Each number is 500 + 40 x the weight over its row's rms, rounded and kept within 0 to 999. Layers, rows and columns count from 0. Numbers have three digits each. The size before them is the row's rms in percent of the matrix's.

# layer 13 MLP down (transposed), 2048x256, rms 0.0723, rows 1028-1082, columns 0-127
109:534527536506482490562504529487489510466446478475530506509508476529500474559542513563500487464486429471515474495481531384538476538525529568516449535467559481573569501502476480438439472488479560481517581478493489473504439477537497520526525569446525489561508545518520515532471544487468428591505448511486528585546423589451438447548571526483434555478583555511517386480424511495539523535523
101:477492534541460491519538515538473546495587481489491459555456499490529506469544574512573500523547489493474469511516487492492484503483523549499492507438508486523435486507495513500460593541505504457490490479509464397525467538533413517556473513467461506466366539529509535475509528525534475459479478484510502468516558551517507454527469496515482436480584509500449537537453532409482501496477
109:496489553506509542538549467478491492583411507539533504507455499475562446541519536516460489522516500434518485613489519465475560397456549513470451499501549441494524556488449518462478483504464462402442524494527511471513508429475496511442553529501450494502483475492516530506502475483497525482555495494468558426467551495476539502442473447452521519598478602481524551465446482508450428550526
105:495528500442451485524475511535464548442474499517567503464482575490413499504516492511511542442527491476569483473510489541512534573494516489547514508457431495482573547441529435468564502499510481513509537497547402521461432478571499512423543507571493432531452409504538532463482576483553494524545509493466516530512462518477537531535503481483548461424498472527541453497456504477508480493501
089:463624452454484473375494558524466503478537451440463501510469539534597543495509509527484536442549457473541541477502476501477487465436568505517456494465433527565492549531562516537556474462496539495424548546463490492489566470456479518456542577540449485506518532447511539492525465444511472503498562527469435548467518544509516534499483470542468525504572513487553519463575481480509446524520
104:524503475462503495463526554558488464534435453444488528507535439507513433507456552448507465506535490494516448465505547481523477519469442413462560413512433525451498569571487529507501496492428536503477528519499509528435522568568536519518439485475415516460455480557506532496548472549500504499454502497422475530492462447531514566513488475583514477468517503523466520490520509514484423516506
096:469565505485459564481526474480467513538534451535511579450492507575427505515434488485465530484456520531478503553498499544536511517476526473504518543541491484442437534385570469494522448500546473474479500564473561537461538499504499517477454448510538527557523506460532519500431533445465518518551540409528458575445484533529541489521461440502494467452449537478453530573493512486473539550505
112:504489438471480498512457557529474577465504439513471530532450520466511468439507488503423520540476504459489520572540553563455520557559502491485463504496516486493584509473510511488455493591476517492556507479487508495488512498417482518479511507520538445532448475519579497491519510503505484458539560507563500506472509557483473528449510538447452434467466457474459609509548533452471450457510
093:459563510474556493498450476528502495425535490424480563609522582498508467558479501499456503468498503426495470489471580517463458458449526529475541478526484537456480524550504569490510409513468520522502516494462526471497528465553510469515498461514446507497474555504499496448551455485534541479496504524512473520506502510455503601460548533498535508493500522511519477462473549491473526509573
101:457525490496527500492470509526492561569506535515484456532525491527457519453514474465520489493488514528518401527494453477527511487520539446507481543476478472499500567485473546383564430506494555489457515469476482491525481485456543531518475547529452509470530479491468458457548567552593518511512494524558414462450475435539515542467534502531468491480503455553506557524509466555492485439521
101:504513514520463467528557531611535564473568451506496544492569554442472518505485503495501510473510514526441504498523510467478528522478407499463541486459477403495516458490570560519486541479427535512539471470497461509515515492471553516540530538472558507533469512512545509506500452495457512479517449479510494477475458614502538578494464411484523484501537472519482487517525528441581487512416
027:551495440494492534510516557479454458490539504472439372494551501496436461513519506532503503374472505493504476457558442505491422523490499510541494521447484427522563533504516442387503456542511439538546501486505450526532567494531550539554499516495454424493398472493503491509493481499573562508488522431504525501460485489507509503559483516530533498503456436518506455498499500616561518493566
092:465489551551510456525435504569480490466468414528499541508499501470460526510584524492493481497497497426497498485505493508518527471544539463482557550478556416528469520534517505491592520472457483470458516471491413453488523505446466484493458543510500523549465496514494492503502438489494464552514458509554502523553475481511496497510473513532514450540573482551527539481520508480528528536467
099:556497505508492493482498540529513502521537478517483502532489501466476511509502461445550473503471458432498536537551475506527528452526421488467494472421499492480535525498474509519450505520483494444505517532543510510510515576350489456599482430495536515497512487478510494505433560530469521552465507456484514502453464571485532475489538519526506508376475468524513491445534516511543482467537
102:565460516478503538541411464438586594436482529504480464562496509523516501553498531456506530579466486432549559498428499525493443552482557449453430528489468503492474442529507481499451452535505544433539464467540530468458488489475512553478473477528499487506441460440505488568487529492518535508501486533496485454511492485542496581495550461514518587481503505516520448506535498523464541519550
105:474553499497512539491568477588523484525541507504523506501546468463497495527434497477532510451523464507511478500501446534448470518540471489535520547480528533521524544466536501544477465480519519474503512490572492485423495533496511501481520489545525462553523558497462457476522487504495450516534512393478446503540513478525550553481550494520506422444445559440549493532468556540492503485493
107:608512404543484511571564565522533523518481512466476537530487461454478507544540551428532529465481507514515390475482567435507486494496433530498501521464480463521494532538511551440458562487476518513489491421467518584488492514492501494445508538475515508466513554530483469509490520562485504440587526452480573491527441526477445504458556474465546550530544486473520498522489536485539461587498
102:452553422510505512466534557525452498508517551452500500492531525456455430499528475463467479436522467513496528467479489553460470483518516576517563447472467547492513403535452518440533552560515410486431497526469522552489444493498498490500570506503515431483535509521421437501517451541479444492499548496477467479509561502475523540529467417549468497489521502490571508528434528546475504472454
092:422529481584500531471496444458516497566489579513558541522537426483511483435464523549474477467576497513544496433534481485482586511468528534520548526502415438558482544474476527449455525599594526535518531506527506509459485550462472476423459509467483476497527446501562544538432507519535509451538485473531534506476489470490503470479494482532551520513550467470529480535505452492490482478470
100:546480471488521523483516523499528532466450547505516474474534454506527485524484504472429517495505484516507494524563540495464503507506487537463517452494501591474527536408533504475455488462566503460508506437474455501475493495493483564516520471486534522481525474488489480504443471463521531453465493533463499506492534488473444484476544500487466463471477485484512553564516490489463501482522
095:475379481459564530522462459363571578508503527504535575460503574481529548536522464465517528551481510413432490502478554483557510417516475506528520430461546530582490562508446518465516481581482511482535558448458488532451450505515417566595487550476516451494508468450406476522503482436461523565506490474475491407515474452525525489492531530477504497531438547582528432479423479445489507520548
091:514526538503526429483580380526476482554422496523514465493496497502490454532440489487487509490544438400425551553476431526474517489558477506529548490478495509501446517459489423468454503511537533523466580490489487543451522508531491546542512594486507555467476489479552487457465514505418508405533486427518536544557432556484488526492490461493526518504534436579515495584490551436394512430491
100:464427487477374496555462518488514526563535477494493501487464509453519479476519500522490588443486463514425492503539564514501472537506457513498438521507451446484504525493531489431471572534488452461519433480530436486495510459538456550497571477426471510465521496501516474452469525500411532430386452521493459435503501516465478466512534436513435523374535471505501502593505564553455508441481
100:524494444476511498515465538472538494551468511514492505426510492508487474453493465487491483501484513466506512523512478523551522476495501510532488460537524483495464514388477507528529487516489494508499541550507415522479494498503473489475511480566520435510497436450516505454503505430502492457546505500526445536429454494519517479535491487470537526561547496483494465530494486496498490506453
095:522525486482453462475493580524480518518501509554506463547539410515435432508463529470490535498455463536531493477563473499485511425554532449517500468487484472477438468440502508448513576517550520513459454554544504474521473458515533526436382492567534509489530536486491464474487523488522527535531460469478488450537496468451563479500469558444521512479484512514538496500453502501457496470525
114:472492526506458489528539470524513524519550473481574491492481492562555498553446502526455534526455507434495470519511462480501479531462431497527491534477477500441485441467485508516517517509500504485573442601491445520547553517493438533542522450506445472467423540597492544483515511529427496479518468550471542487534508577423490493546524471554501543506521540447467475578570484501489563568408
017:466499511506475581524490514484506447494521478491537475517581504461486501484415523517548488493528421548517501415423613439554452479499499537517480456409526553503508503533509512493654499554492397485511500483501509569422388495480496498466411497438519491473486503538442508503517515527523481476436480504411512482491590539491534507554496467483499493550523496501447496519438489500561530531453
095:414526484522435568536487478575531522539473511555542478500493478522486528465512482494507498501513551395489452553512539491481490541475472438531497548518521462459503450489516498578481552485406511578443531491516490449520453508554469526542448482449491449483471477494532502410476497435514502493447604544509499527444483560511482515524518520516485541477481534472555537481480474503528469497453
106:499516481488516574493481423515568475509451474543485562543523552486495578530467528471508524475522551461485535569448537515496571463455540539507475497596536446482509452511501443438423416476512492457479549487420514490464409485422482466566503452543444476541528565537503450469516543439499461480561429537540563525502512449520470501521485545529480516539467544498451465558554480500429497473540
098:425500498475546513535469549530513454470560472494543481474571542488479568545487539535503432435504501464551489435528548413534506482478512496506478468508478484499484442503508571489518491478533440457470468664430542497504535457400538477515489415517419531496523477427419537501564495478513444532562518532461447437440527496559512532517533479547495507518499529482528528528489449515534504596505
106:501503511471536517453511513505513484503476460528524447469544460466484451534422522469495463552450506503536497510501471495481430539546468558459529479462499495449473450440464509578515500521455529523519485490572455567482526536546506555485486438600608506508445534534499472549456517574480417601526476584570504477484501466501428553543524503522586473380475541509491502508498500477545520453512
094:500465502441476497530507480505486462513488515519515508468579556439422519532497474559494527466591506433449475463520536478570523509526551510465464573530515484547448480515490537480518552463499511539501476454498515509480479482456439628475571476485521555419453476527486525462513563410401525491577501483502544484533565478465487500464537502540457490534473521443486507461451479520479436510513
101:559471463476468554513493522469548594486416479486484511466491584522520487509478516494533475502471463518538526395492505567473526486470568521433440563452606470488455483557509545515475474494444515474506476422487466462483485459481529511471461490537482489486433507570429505520500508479490505510434447494542461537571501548439490531527549501493571513527477454462500488524498463505445550570555
101:460515506540536461561500488477504520501448500506538542507625461481479543475456483542505462532477517538485513469385517510414479488489484488536517509428486450533606503444490476416516527480467448470556524487510502491479478523499463467470468559450492536465530491510507548490463541475551494511425447535466444511503495449511541463486485439494510396488522437519447480490427474471447441503515
089:462504439488510532482492459518552459521535474490557469469576478428478529473433497552519499528519521488521491446557456420479469521527423555489537509553552426530513473531455504463498501458478475496497499507447450472562493511478492487444490502510509482525529464527481492564560454535513453534510467522509534506562529472412430473544509484545551530560475532471490448510460535494480596526554
098:460576434516546474542529501520432487429481595537546494457532507480476563478487487554503481438463500441449505526513494472473514522479552490558500477486441542490535493482494537445499466472551443518434483489559536544574536495460524515497512518594504486470507504455464460511494441421496439522513476512516506486487565519481495571484450493461449549545479533521570523474447546466492473560491
105:474499491443479423483529564513501514488529516522473504470519495456503489560492523495459475534448507447473516505386525510514448513504509498538459566500534510508488531469521431495504531437486553429434508492537452508425530544518521478462490497521463538476490562547494508490517507528548465557537504519506564473496505613533493456480446518519502421471519472562431475549492446473460412500526
102:563460552479527482502528483538482536519481563453417482561412559512507504465528482520518574527393487531450486546502472515560419522569515510468454510534478456515476492553475565523530457529464521535483558493517512505464527466530514481488449513518494479454445455520545487435493484471452509485485459472547468559587563501472506536489526492512497428444559505578477510594566504467535454515518
104:614450468564582455516455472416575520477451480527519469414427485510496465520514519543581499507433484514481451507531415547517558485478507518488484501425519508517496499505491562446521502476499526477495524522489508522494502563475451562483436514509469492508494458541553476565456513420395454467437513495479488492527545480474437491520533521467556534474459501571537502511523383491478515482502
098:478452511430441522435493479515508473526452490547494485512491458558534422565447455532480517517531515468423525503497635491449481489434518452484510526538492518504495488575512493462484527513468494501504521490557582523463505546534501504422519501493528535436489464480551518521530488496550438464509514466445484447499533509507510494474496525468523531507524543567426492586489487474530449528439
126:533443483437457532438453515505575537498504477566466536548448502478512499449545471466490483477515548557609484559524540468519471527503454439453499505575522505518510464508537574519537488505455470472505451536540554441556496491525529477472494429512542535552468453548476494470508405455552495558492504479486473475410510490519501529507456516429444496490511544487517523505491492515592519475582
040:566480491500499539554494517504433530431519485480483573433437516617460504527463565453415506486430551454543456543522530500475438484545488553472500455501498470519422572486507521538500507517503507525513512475481498462509506455439509480496527498523555460523467515538471502502436508457556530540477412524524524490464499459500521525538535535538500573395531503483549540472523520499509505501496
101:451529473492552506505529463551560486528523541491485517510494493510528542494510464544514475536490478557518497504446488572471467489478444497564553459479538508557518436517467473448482474505503554425480491477551498539471460527474501479508404511468520494524450503547528468449474504450513476562464504459517506478519529495488496556428491494518467494471473491519539513451492521461568489501472
098:532528468514527541510463453489489450425517485495476481508446628534531479407503529468478551473448448450486472481445500483490503481539546522485487474502440475460474580484571423433491473567522501489481503506515555480489402496512468516483520524503491457541513534486485490454626521565497517567463518482535562509580470573567490486467447506513523473449491510474496542462507495496474509506494
108:513563399552542508561507546584497483520558537493524460496525473521476502532447517390458530477483486529437509399517483517481594550453501467452531512505493399474492447403508516529553514452514501506439491497512491536495489439472494562464513503478512509412481520436533476536473450486535507537534520425476435400461517474500587475528468460548499449480527514543508530461486498529497519441502
111:527492517540482466497478511490467452530522553490510490469519533518517483509465477431464543493516428485446501471473525538475486441492453577529498470492468535514565505473480552471535425516482535538453534534470468546505506528550516473515531455483483539526469501494504528529488424496490525524499468462530457519503541532506453509458436528528495494545473537463470543590475516513436477447502
098:511497494520537457475547515506555408461556470517449468505478490424522496433486566514484566500523488423498493549508554551441500551484498534529619524535487413499451435447498512486460442532520533496434523472443519539520446508558537464453560526506555489524576564565553501439523503540529527521527503464438495500508492464480473567468475466518471498415493467521451480504491515516492479458513
098:495546515542596482541464477457519475480444509445511537466449505476458440495461509444478477510449480518523453468470508512507478512480569491503503458518436489506548481499524434539489517523510488523556516432512473483490527534446525514488432442486531414493497578475430452534529463509558525496533450483507516495491498543505461525492453483475435565463467600511423489558584434456515508516538
102:485526548592526454453500473514495466543508489476523480550485509570496463446493537448511548459471553513501456523462449426447528557475516457545515520552381497486534569495491465550500542522491460512465560439535488470449531493491442498442536538500508424516474517544536445538489475522434491513507525444550484486543511543511442513492444494534478564485558487502421490499470548490456470529449
110:479515518508516446479505541509501454482518388449499516473495470506503470413458537472469480469490546449514502588473500538551506513533548501569539455506439454523502446539513569455534519525483518450486571402500525493449513531431484553553496482520554498520444495519520441551514471481564422449487612483571517461512540517519514540486498518477410416517501544442466523550566507536476481475541
099:495468491491519478495564485492555498476538455542476503512498548442491466518469458552492502483484524538519501500452585470595468473508458519466465564431568504496527501510522510447524512519546512457476564492495501453466575467536511453448490472541465464478496548485526423547518521487487444424534423483483506527482516550491593407484507477508517537530471503497421475518449403490437530476528
102:524503498518536371500544459560448454519505487491509532514489588421532471449530467547483423536556493477504468535489443447523481465562578478498452432424469548552442462469547600644490495546551511480509492499502534495520497503520479499459442580559544461516455481508528451527541510456456549489435538490547522478448488531527510474533463531521508479527500534557475506445498481511474458523534
103:447549489461532498497541499535479465510504506504488496480559576479447494529499479517471459478447548462523531529551544543467438533472474466478496479536508476403457432498493568518469432538493536528494416451477511507502479420554518466550447528581460441481524498481515529456555414525405499457490465520409531520465489436476494495492396503487509481445553540557534508505521545504498501511481
099:568476502459552525440511511495493510434478507558440438488461483513544548413460503420499485498459453550522589517500556541478500528477488507404481503441515498443513528472538463514536542487488509562554498475565514497560528579496498498464489430437490516494524443503492473530496500433464503510465597401483489521475518503523525516543410520575453496510548570544484477552549457539500518498555
024:480500477499434505439527393462633499489483501470540591521601498476542481502507492525518534473506494428576522444510506497526484507497545483515509391497503512607515477532542498478517492580568506539483503494494525432453441465488498529449589493489503462461463510474469482552506450504535556418411509453465500507529485503480472530505476433519490546488475531456514429481496433534499504474516
# layer 13 MLP up, 2048x256, rms 0.0777, rows 1029-1082, columns 0-127
095:503551463560504455534528486546523498484478518525514552493436465473611552528419521468511500486537547520493504496500565438420518570545453449468477579497442506501466455533543526522527536482501490484462542510504498468579467499482434531518456527517512568472504435489505546495547491515445496553459473445424576541524514499560493509523467509634501462549440537499453499444511470441466538538448
111:517472512459485539560541510507561482519595487471555489489422506515501484495502426482443510428494541465551499509489514494547548485484490520460500582530430491514488524525621541501496483489447477450530521613546552497511429456514458493467515440562471497438489495476527488455528555498437480478495527584497550588544539450522522531515522530500502464527507548531486556499474435518527453493514
103:502549486622446535499462506420483504457535533468482508493466513486600488557483446558446451541493593507555539517519447558529551559447405559571511449515469483527528561489485558513509474498443481464481489561501522481479458541548458472506524478579543525442520510441552538517531454478518482525487565585521503483454558482492538519493547476490492436480474548535505567462496543505537479490442
086:614462496531536501446509497457576533514497553465519546404527498459488492505449405489524463497582455494513542474504547496522509521490484420575488511504428504463498540479499443430487489461444504496499519532529499511504517537526465501448487465499497564479544463440449456445459540492492494566494507444549596484523437536557473492490519467483448535499492556539537530510579527452502475526486
111:536570506545495516565486506530519502418517501484499520482513503493472516549536509448430523472445494523452490450453521510514601568459460558431453558469427544510570512528495489506404408503524521432467527487416503554540491516472497480479476529415527443520509534440485473561486526575519498509561522525538511546519522506461516484485513581531448534496470556485479484505449499453580549551461
091:522509543515463534528577477507454466500519480544507516515451472503524559529516570533503554536547479440490493543454453494513504465560536466424453479541490572485478498587488490538524520483460528521521489411511462507454478489622481540435536470462527572505490549425541435499574487468492490528456490518457523510586490477484517438469532524590499461469549492503581564507503535474538508472526
113:502508511523625505494477515459511464556380481553535482433480484516543507504556469481575593527479556509498461504489497463493494474529471486538544512517587506466421446501561524597482414428445504541539487513534482522455507476549483503506505479555527497546520482502495476476533402469507584527508465534447412538511425475567500523549533474456517552548511561479542521523510474469566550469484
091:493505497527507526537495526498466459511521578558499436441519493518449530477416475504529462550469477569479531483521508546527571575544577536481480544584561481497560509449480467518488562390536507450478452561552463475478502567491526514469526486545499462476482470508502493556449495465500512523508462561478562506491560497531507497499513409522457505515477474541443493496618478478444530547509
100:462484539538526512518470499517499506572413455483539406508449500524507482438536451493464434510431535524447540486490515547461494484431498523491486482550467513497592480555473497544500490476541506491565474481517501560484471535460504524422547504473491485540509572470532575478497421501507551501506551474473473491544525475496504493452546465544547401537499490580518594516510476510422536512455
098:468530478496472429511518513479526524491487467511531467441460633436609505613572516531505506484545470580523548501519498538509498483506549473529466616460484522512573473575511429495524547504450580474503504451492458519467480500501523376489539549519450471466483527482548489493598462589459547471482452527502478554514480517540448502525542493477496521560533458479486495498470471415569549456497
037:501529497483492501496514532484547393444465498473564506501498496493501517508508489462483526475508566497511497538561546504516586521549408479485494505509442514505544531514503592611487495452519494521589587553506502491512495430548512407438487574533501488473512573453505507503576498521505617411475504497498483528490494460513537490504499537534487510490484573508485561506558473506604567463433
091:423504474558533527433494487446482511467497489487541512472500509473580474577541454546501471538448503509530524541560480511466518532433465502539423506451544438518523585519521518474550520532455501519476541511464575558491576505466519524469502501524455479479507452441481534487553437550533466477481508535467446550438417478571453480610529560522589532549507494509509510448484467524529533447500
095:525519478519510540466501491501514477442484529487474576475490539503455472560506450496473539374521468520463546541541565550442510508432500527527462536513499481540549514484500537484492452521436469523491519502519591461565586475509526489432489550465501462549445562437436462496444486511519505454480489534469484543517513470554478553536464595546525518425493469544536472442586440497491550465514
107:490516499498547469496497505547522495416527512472466458527531568552500526537508503555475552464518515567409474555558510522470523408470531436527469496535458499498458522483538485527506486533538491399481519494571506507534537501552559501489530483477414430457467603510484450477513422539553505477582475506454489489470507499484422494474526488552521437522505558545507509507464496475488502566490
099:547490476514478470476483500470443457441476477465506462438484539523478501461468560496437496530527597484545495502532497518536525476436572532477489497548511455451429491508457573474514485486495480517465493569475512506609541439569518505505507460532507503497505495528483519557493491492510602482475448576518519590433441539538488482525463488458524557567507502507498474485502457458529526515503
113:499537479471579486557489523568476507530500456487532442515592510450469491463456510501506529523467539431459543490485513517492489488501473457459454514472508548420511534495418528431405468400484479497438573468538466526595531517481500449477567366482460499424538465549522500534511435565504488515556448527418509507485485479527370478538568488552493552509430493468422470503514489559503518532512
098:515427489516581510490452451484557512502502523455468500475453490445490436553516519454494522511490471528404496512495467571567485462501555565518486465494444462525477480485444534499547466459522501536466467465480445555533499385473471545461456550522485468424491562404479422500499536479435478585523457530542513507432481519593449524478547444434522505453524432502476516530455501508501530479476
096:524512549466481414481514494490467441538472520557502513527526543555528459496517515571396509506579516475439538519484507443459516531570512425440519486516478500525497509465583515482539522513450491540416483575540487595487453495474508516476572465560520520523483434495522473459461514495469594532491459457473555528519448461447496459518464483517542558474508572505493510444546518496531513497455
097:503511527523499515459479537408505509482432464471449457551540506489475504503442508490441503499438559549482442496514506408477501502529482480450463477479519489513498455529450552544535436526501547570466501587542536477543488459526520519503420556514488515559547502548458567492588517536443544435479428564491524499478452523482498492487497524526530538486536486466509477442471531536576478514474
096:507546510507448509522516480511405454514524482562489466484548450490518586528477522547453609415513516512536472512572469595490511525477486503499576510481501480517526561525545523457489479426408504470563509550588475464556504537494503494523535453428484513461475534433542492475466523502512548480623494461504519492504507502460510511493526499481528591474569515532412512521527522485563495504484
088:564533490513494457458636503545514505497482481522528496511482569489530508483500510528471632516577454487433491514535536513536543459515542426506402595475565493468491555551478423449492537503523487498506500456526470522514514455469486543535563508509532545470519512512510540483551520526444485446463459503501495573538476465487526569549457541577504479513465503456566482468496533491473473412487
102:443503498533529511537453524541511536449445537456443512412432559531491526538466490443504604506467520522452504474538511458525538480548500476478506508474544489465474625494470514491474475517484482483520454533490528499580518503565569490496484460447484500448491525558439497512479519482486555509547488550503520484474486487485427464540445485546471485455476506565509487500515455515454542490412
099:453494522543525476463560494411519420476460494395524488628472528436518483528480457497518522545552452576524519546520447460553556432459518476451526486521516550433482470505484504488444525510534513503431452513450487496534587411520493517490469539507471486494497512502480491516520478556506495476537471490468479497570524509539505507485508567506462535601466522492526516429573473516482500578467
097:544503452509501492479491541525543488495495476503534461536488522513503480431462524495498492500507441479554525529531478468491505544529486566461465419449571525523563464518450550455469489525540571489466503463535491457480508470493457504493525565448559466501517494444505460454510477523394555520470565487474541513445485471479504524470533560447516583523519502447575529440542426490549481460426
105:539496520498484489483526493496453515476480486499492492517487499449561512507396546485495520493516492507506490548451532544455486567492455591430495507486475499434511504598505522511463525547522594482517466481487497515532519487486460576515529478524510529546551478487444448517574424507529496497463486562483521507459455525553464430464511497434510533496526493457490491500533465481485519499516
030:508532367566566500515513528504473499476474504509447529437449474501575494508483516486453521515468540500502559553524477384514556538493482509505513513499515508502495526493543483534473496410479484491494495464513523502499509438545558488423536488575523385465537477453443520534549480489441493504555483493470602599514379436553482494504502511492534478531473597503508497454507478525514511457480
100:532567487518538533483486504496497426437455538510501405461456540474576444453476449572537506545463484463468488466545506504524560473431450541451507541519431515533532533531496509532560548483528522449492470542485522477484520519480617486478474572535487588516495578487448540475536519573512497581487540530493499592502535451541500471557528549522482498519548450528505510508576489463482521436521
110:482517478496488454495507608452463469451505507463519463449553481498520416550519415554399508480461500562495555472517467493430474508509439488495519488486527551487469585552501510528544523496445516536523446541573494516541585483543513563458592461537555506547488550460464528559498430622508489507485572464435466536476417493523486557528508445486500513466509541529532531465518501525456531463517
098:453529514636501495543476503532480491399531496459504511458432551523587457537532536515516522511425502568463449480504502517452458491435506446495515592480559508461447510521472510497541496518445520498502504485558493494508510451490452465525507528497459474528540491614469469486514440498495471527495462576525521486435457515507495499548425530463525525548521540617511463404501496433447516433483
108:506530454533473482521470473557492523461515543515558546502479427429501554391471448545520523555575509488431502510463398495517513510460496558490463427491523526500462504486588525529523541479485507468490461523514544590483506478574468535494507528484485516477521532528531509488509453510495502550471526576546476560473507508477458520480503504559498469481466502419538504499546452534557531506499
101:495514447482538564505463514465497516491493481490513507525510482541561503460467500458443435533455562585537509515431477479419486506494512488488549463522521543503532524528489482507511457541438516549507481482528488539529589505506522402481483512504488478483518522463505473595562461540530512520500535534504460517400434492499484517557507573485470497476442515476490491503599516525529534477397
104:504479500529549440507545503480480471478550499471463436499530584491513540517475572454460476471496481572473472541579497528492505484481511448502491458492473482393486507500498545489532489520483474449463523508562554528561469510557556499499504443592418430526468485535424476503517466491536510520517479520562502525553446469529526552507498438485598525584488532441465494478482422479517519508412
100:495489551534500492497519458540495453453505488491466519545468554554532523534517455503499507546556549463450546512491507464443519498456461484539525511541454486454502543534505491460511545476470492442517554487549469548462509426508507520417594541529552502471528553549504490502490457491419616542437472525489482506494499486469523567500579557545531515587544512492468455511525472571450504525506
092:411473512544517436542494477418455431518498445506515560483499567539477499519455470447483444438446520566470513539497510540508534511438515502526475516508457531462558484530408532482515490515478522508496555467526547432544489474449520427509550458526507509558527515450513531489467541498412544430482524536513550418417552536503493466455450533463516468545488511542495458518554503496468493473411
101:510462453541490498473544541536460495467490506465498435450524483457494543492501486528514635512557478470510471447523462505524516521482494440521429575528501494431483479484489563514442445497551447498556496477510459452569529411580546452470468454512458520476554505520474543579541486530480551501530470537516479489506466496506505510569471526519526520517500481529565471440514438503531545484531
106:517520449508516519558576469507497509514538467520503523518540564414477521450480513475482547575561520433537467514463520449555487458473508513528467448568539499472497511512529559480540481491530494473469506486525518538449510526486562474536517477495545502472509527554477486534492515504486439575495483468542489556507522483460413537588477585535530449522591507475560524469549500486548540481488
106:510532504506479501502510486503530493551530563527452497507520547528514469411531465549539477534532511544475498517497529405471535510497490486513531555413479438580572592537510540621479495503544509555538486526537563462565488502497527475466561437516487485486473465444486612435547475486475551568496520485523513514563505521532453520508425536491507450516476542397510538408542449496525527515560
110:429523501506540436520527451448478423489478524412511510512465514463542470454411448476521470502552484534502500478552455514521628516488512463451479542457509465491514460523484552493516463515479615516547446477531609509503463493461454496461494521525504481519487523495485443537564530474469537493478443457500535458494556489560492488504518514489518543502459564504501503423497465416511492411503
097:443542509583494484467554511513486482424463477519504481523528494527510483546533505476477528489499510497544492469522494488436538485365542494494545460494424456607521493492550443500530466529516477520465478440484560468496486450525518498525455583435517569536490471495437445484526503526556475515467515559588487558485529519508501481531441576477563567489538547470490450540507487454493484470474
114:437491525553495377567512469508544416402550497426480494512526511464520510436467360554491519472542580469578524493508491496505503593482524449516501540534555457462555477536563499508580496458544476513441473571501472490498493460522526513415578480608506514439494557532556523491496571492498486553523547484527530515546483509462444580444487417496499576522486524555540514511489468506510442388500
042:520490496498623445505658536513511487514506529463474509519509538416489512520501532506505516504523492453491525501534495536441518526523496513509497460480489488526541491509553537536548469468444497503469463512588554500510526409477508522487540434566482512502569506505424512485530408571509541515480552505453499525509515408486519505523476469520558500527516499500514503523537404510514513495503
098:453494446512502455572540506447498446445400445510479531431522521478435509504445505557540489471551530519486515468588472437466528460460397421526546439448475533510517511532456573555488497495526560464526456471537580527496492487513539497356507567542549531466509567525551573545493560523486524533548562529507494486479498546444493527490488520484448510538471550543478488406480521569483460511494
102:523510532510541435450461492478520500504481504502419472450500447493488514538435534455453446517522545514423482491499537539498513488533539545465474456560462503491517530508448468586507443499508474466532473471567484457538521498589485491492513418560474470468513531527525493507449554456457538500507440496498547515477490489512467492505467499521510478517496485582492472463516520543493609535497
108:542460537481532437453582515481511510514534500502459522498536464529499491473505509511539541528567440525536498518555554506493594462468481496474532536638537433548519475470546454490518562441579502545511544498544561480488487509479528442489536470483478426452503467516531521470485474496539557538494454522439496520399525558471467480475484490449494541487548510409554638484451439470467470452494
113:435533552523541478474459482484482427565492447536451471469502593536588419531435541509439547503507462543521526495549553545516535488452503413524504556438524481519453521520558539456538471461461481546522553522499439395515483444483550435461513539502452461518476538484518507583493487549491497518561542512520464491532483509578511439545518486494522474559497554621543525479471471551461514452514
102:479528519453490486491562478510520453525467581491467528550522472487526504504535454479552544513463512433514481536462525521474477547531472565517442500517544432507466485486579535498613417565441466464517497487513560402487538450512537532486502466509507505561482580527469488448598381521532549555516520474526424461471489453561478518504495527535461520474517514528532544540569464471498514498409
097:448501437538492530531522587498533495448532483412490501518506488581457505554500529554494496474445493559473487554475412574448573469459461534489470483508508496452458516494536469467475438542466535502476526477529535481493474478548499534446550537503478450441489503464542465494474524534538536476468516482497531506478437541520536440488551443529498483522452458555541461468462436492570539460564
104:516482503492514498533507553492502486534551520432509546480498516510504521464509442566487476593505492539525501529471506460573486485511478495452481527558556484550531517488484538542506535458447530536428449545453582502556538519502472501574522460475404512427514447501461487438556468457529512548468481527494516433529565518504520466548585609482548509529460528445464468550484446503639476535548
104:501549471486492492527541514532445529468438454546487524473442596492479492529495518445515491422466465468503576504566501575536498530523485423557480534417488457498485498531527492504515497412441514485479523493492554538548527539460514487525551496510382436517451514416465483504503470513544502487475467514571470501539479437553513549523492507518568494561468514492543508414466384471484528485473
103:520514555478542532471537509472550467500467500490474487479456506502539496483507406501441505516555533466426472487451497476533453516496540433517518451488547440414444502523473522481488585476520478485519523530493477574456530525513501534441464470512461437501486516499546456525568580497444560490547530514495477507563509518456495446512518566438542593588445527515504479555491494513535549526522
092:531458530504505534497434576479576534510494531533469449440515495485453529547389530442513534410493465557464536506553547494494492506501436605477520587484503524479485505539512429487498554448488581525500497455553474487516457495497479500514592482464460535399496535505541552497462555544449575519560540513515513508486470442491519560496511551480512565458484488475524508552504519494479536533421
102:470509482502483497520501539477521474551485535525469501427499467486500528444577467529510533546468485486473519495482438549500522520474489536452521441536463494564468499495512509556545506503522509441517464520547523474477548561521507512444466515478577444530501532460445549506588570570514550526447513506532514492469540519465457448490505456611501491498425521516399509564566514589498512508453
102:510472536536494482530489510517487508539440578479478562515485539512531489458443494453492486391468541536447524559531564524421551460496532486459552561480411466444561550521427498533481508515498534470433510515568500501489491546524484495479536549486416475463508528495513494491453449455487519531495514476454487430492562497492462555559558481480594454488539501468582550424562505520525519547516
037:515600567597565411531473560500503436513513531501404469487452487488506498517475451556492503521540548541499595530635436501481516562479459489492530490620550549499524482530486490581483488450514509505502498534585506512520496440471587498499563526496492478477542506490462478494568490533504564522521569500446519558451419489500496480535520521532552475530510485567515518478535461488522518475476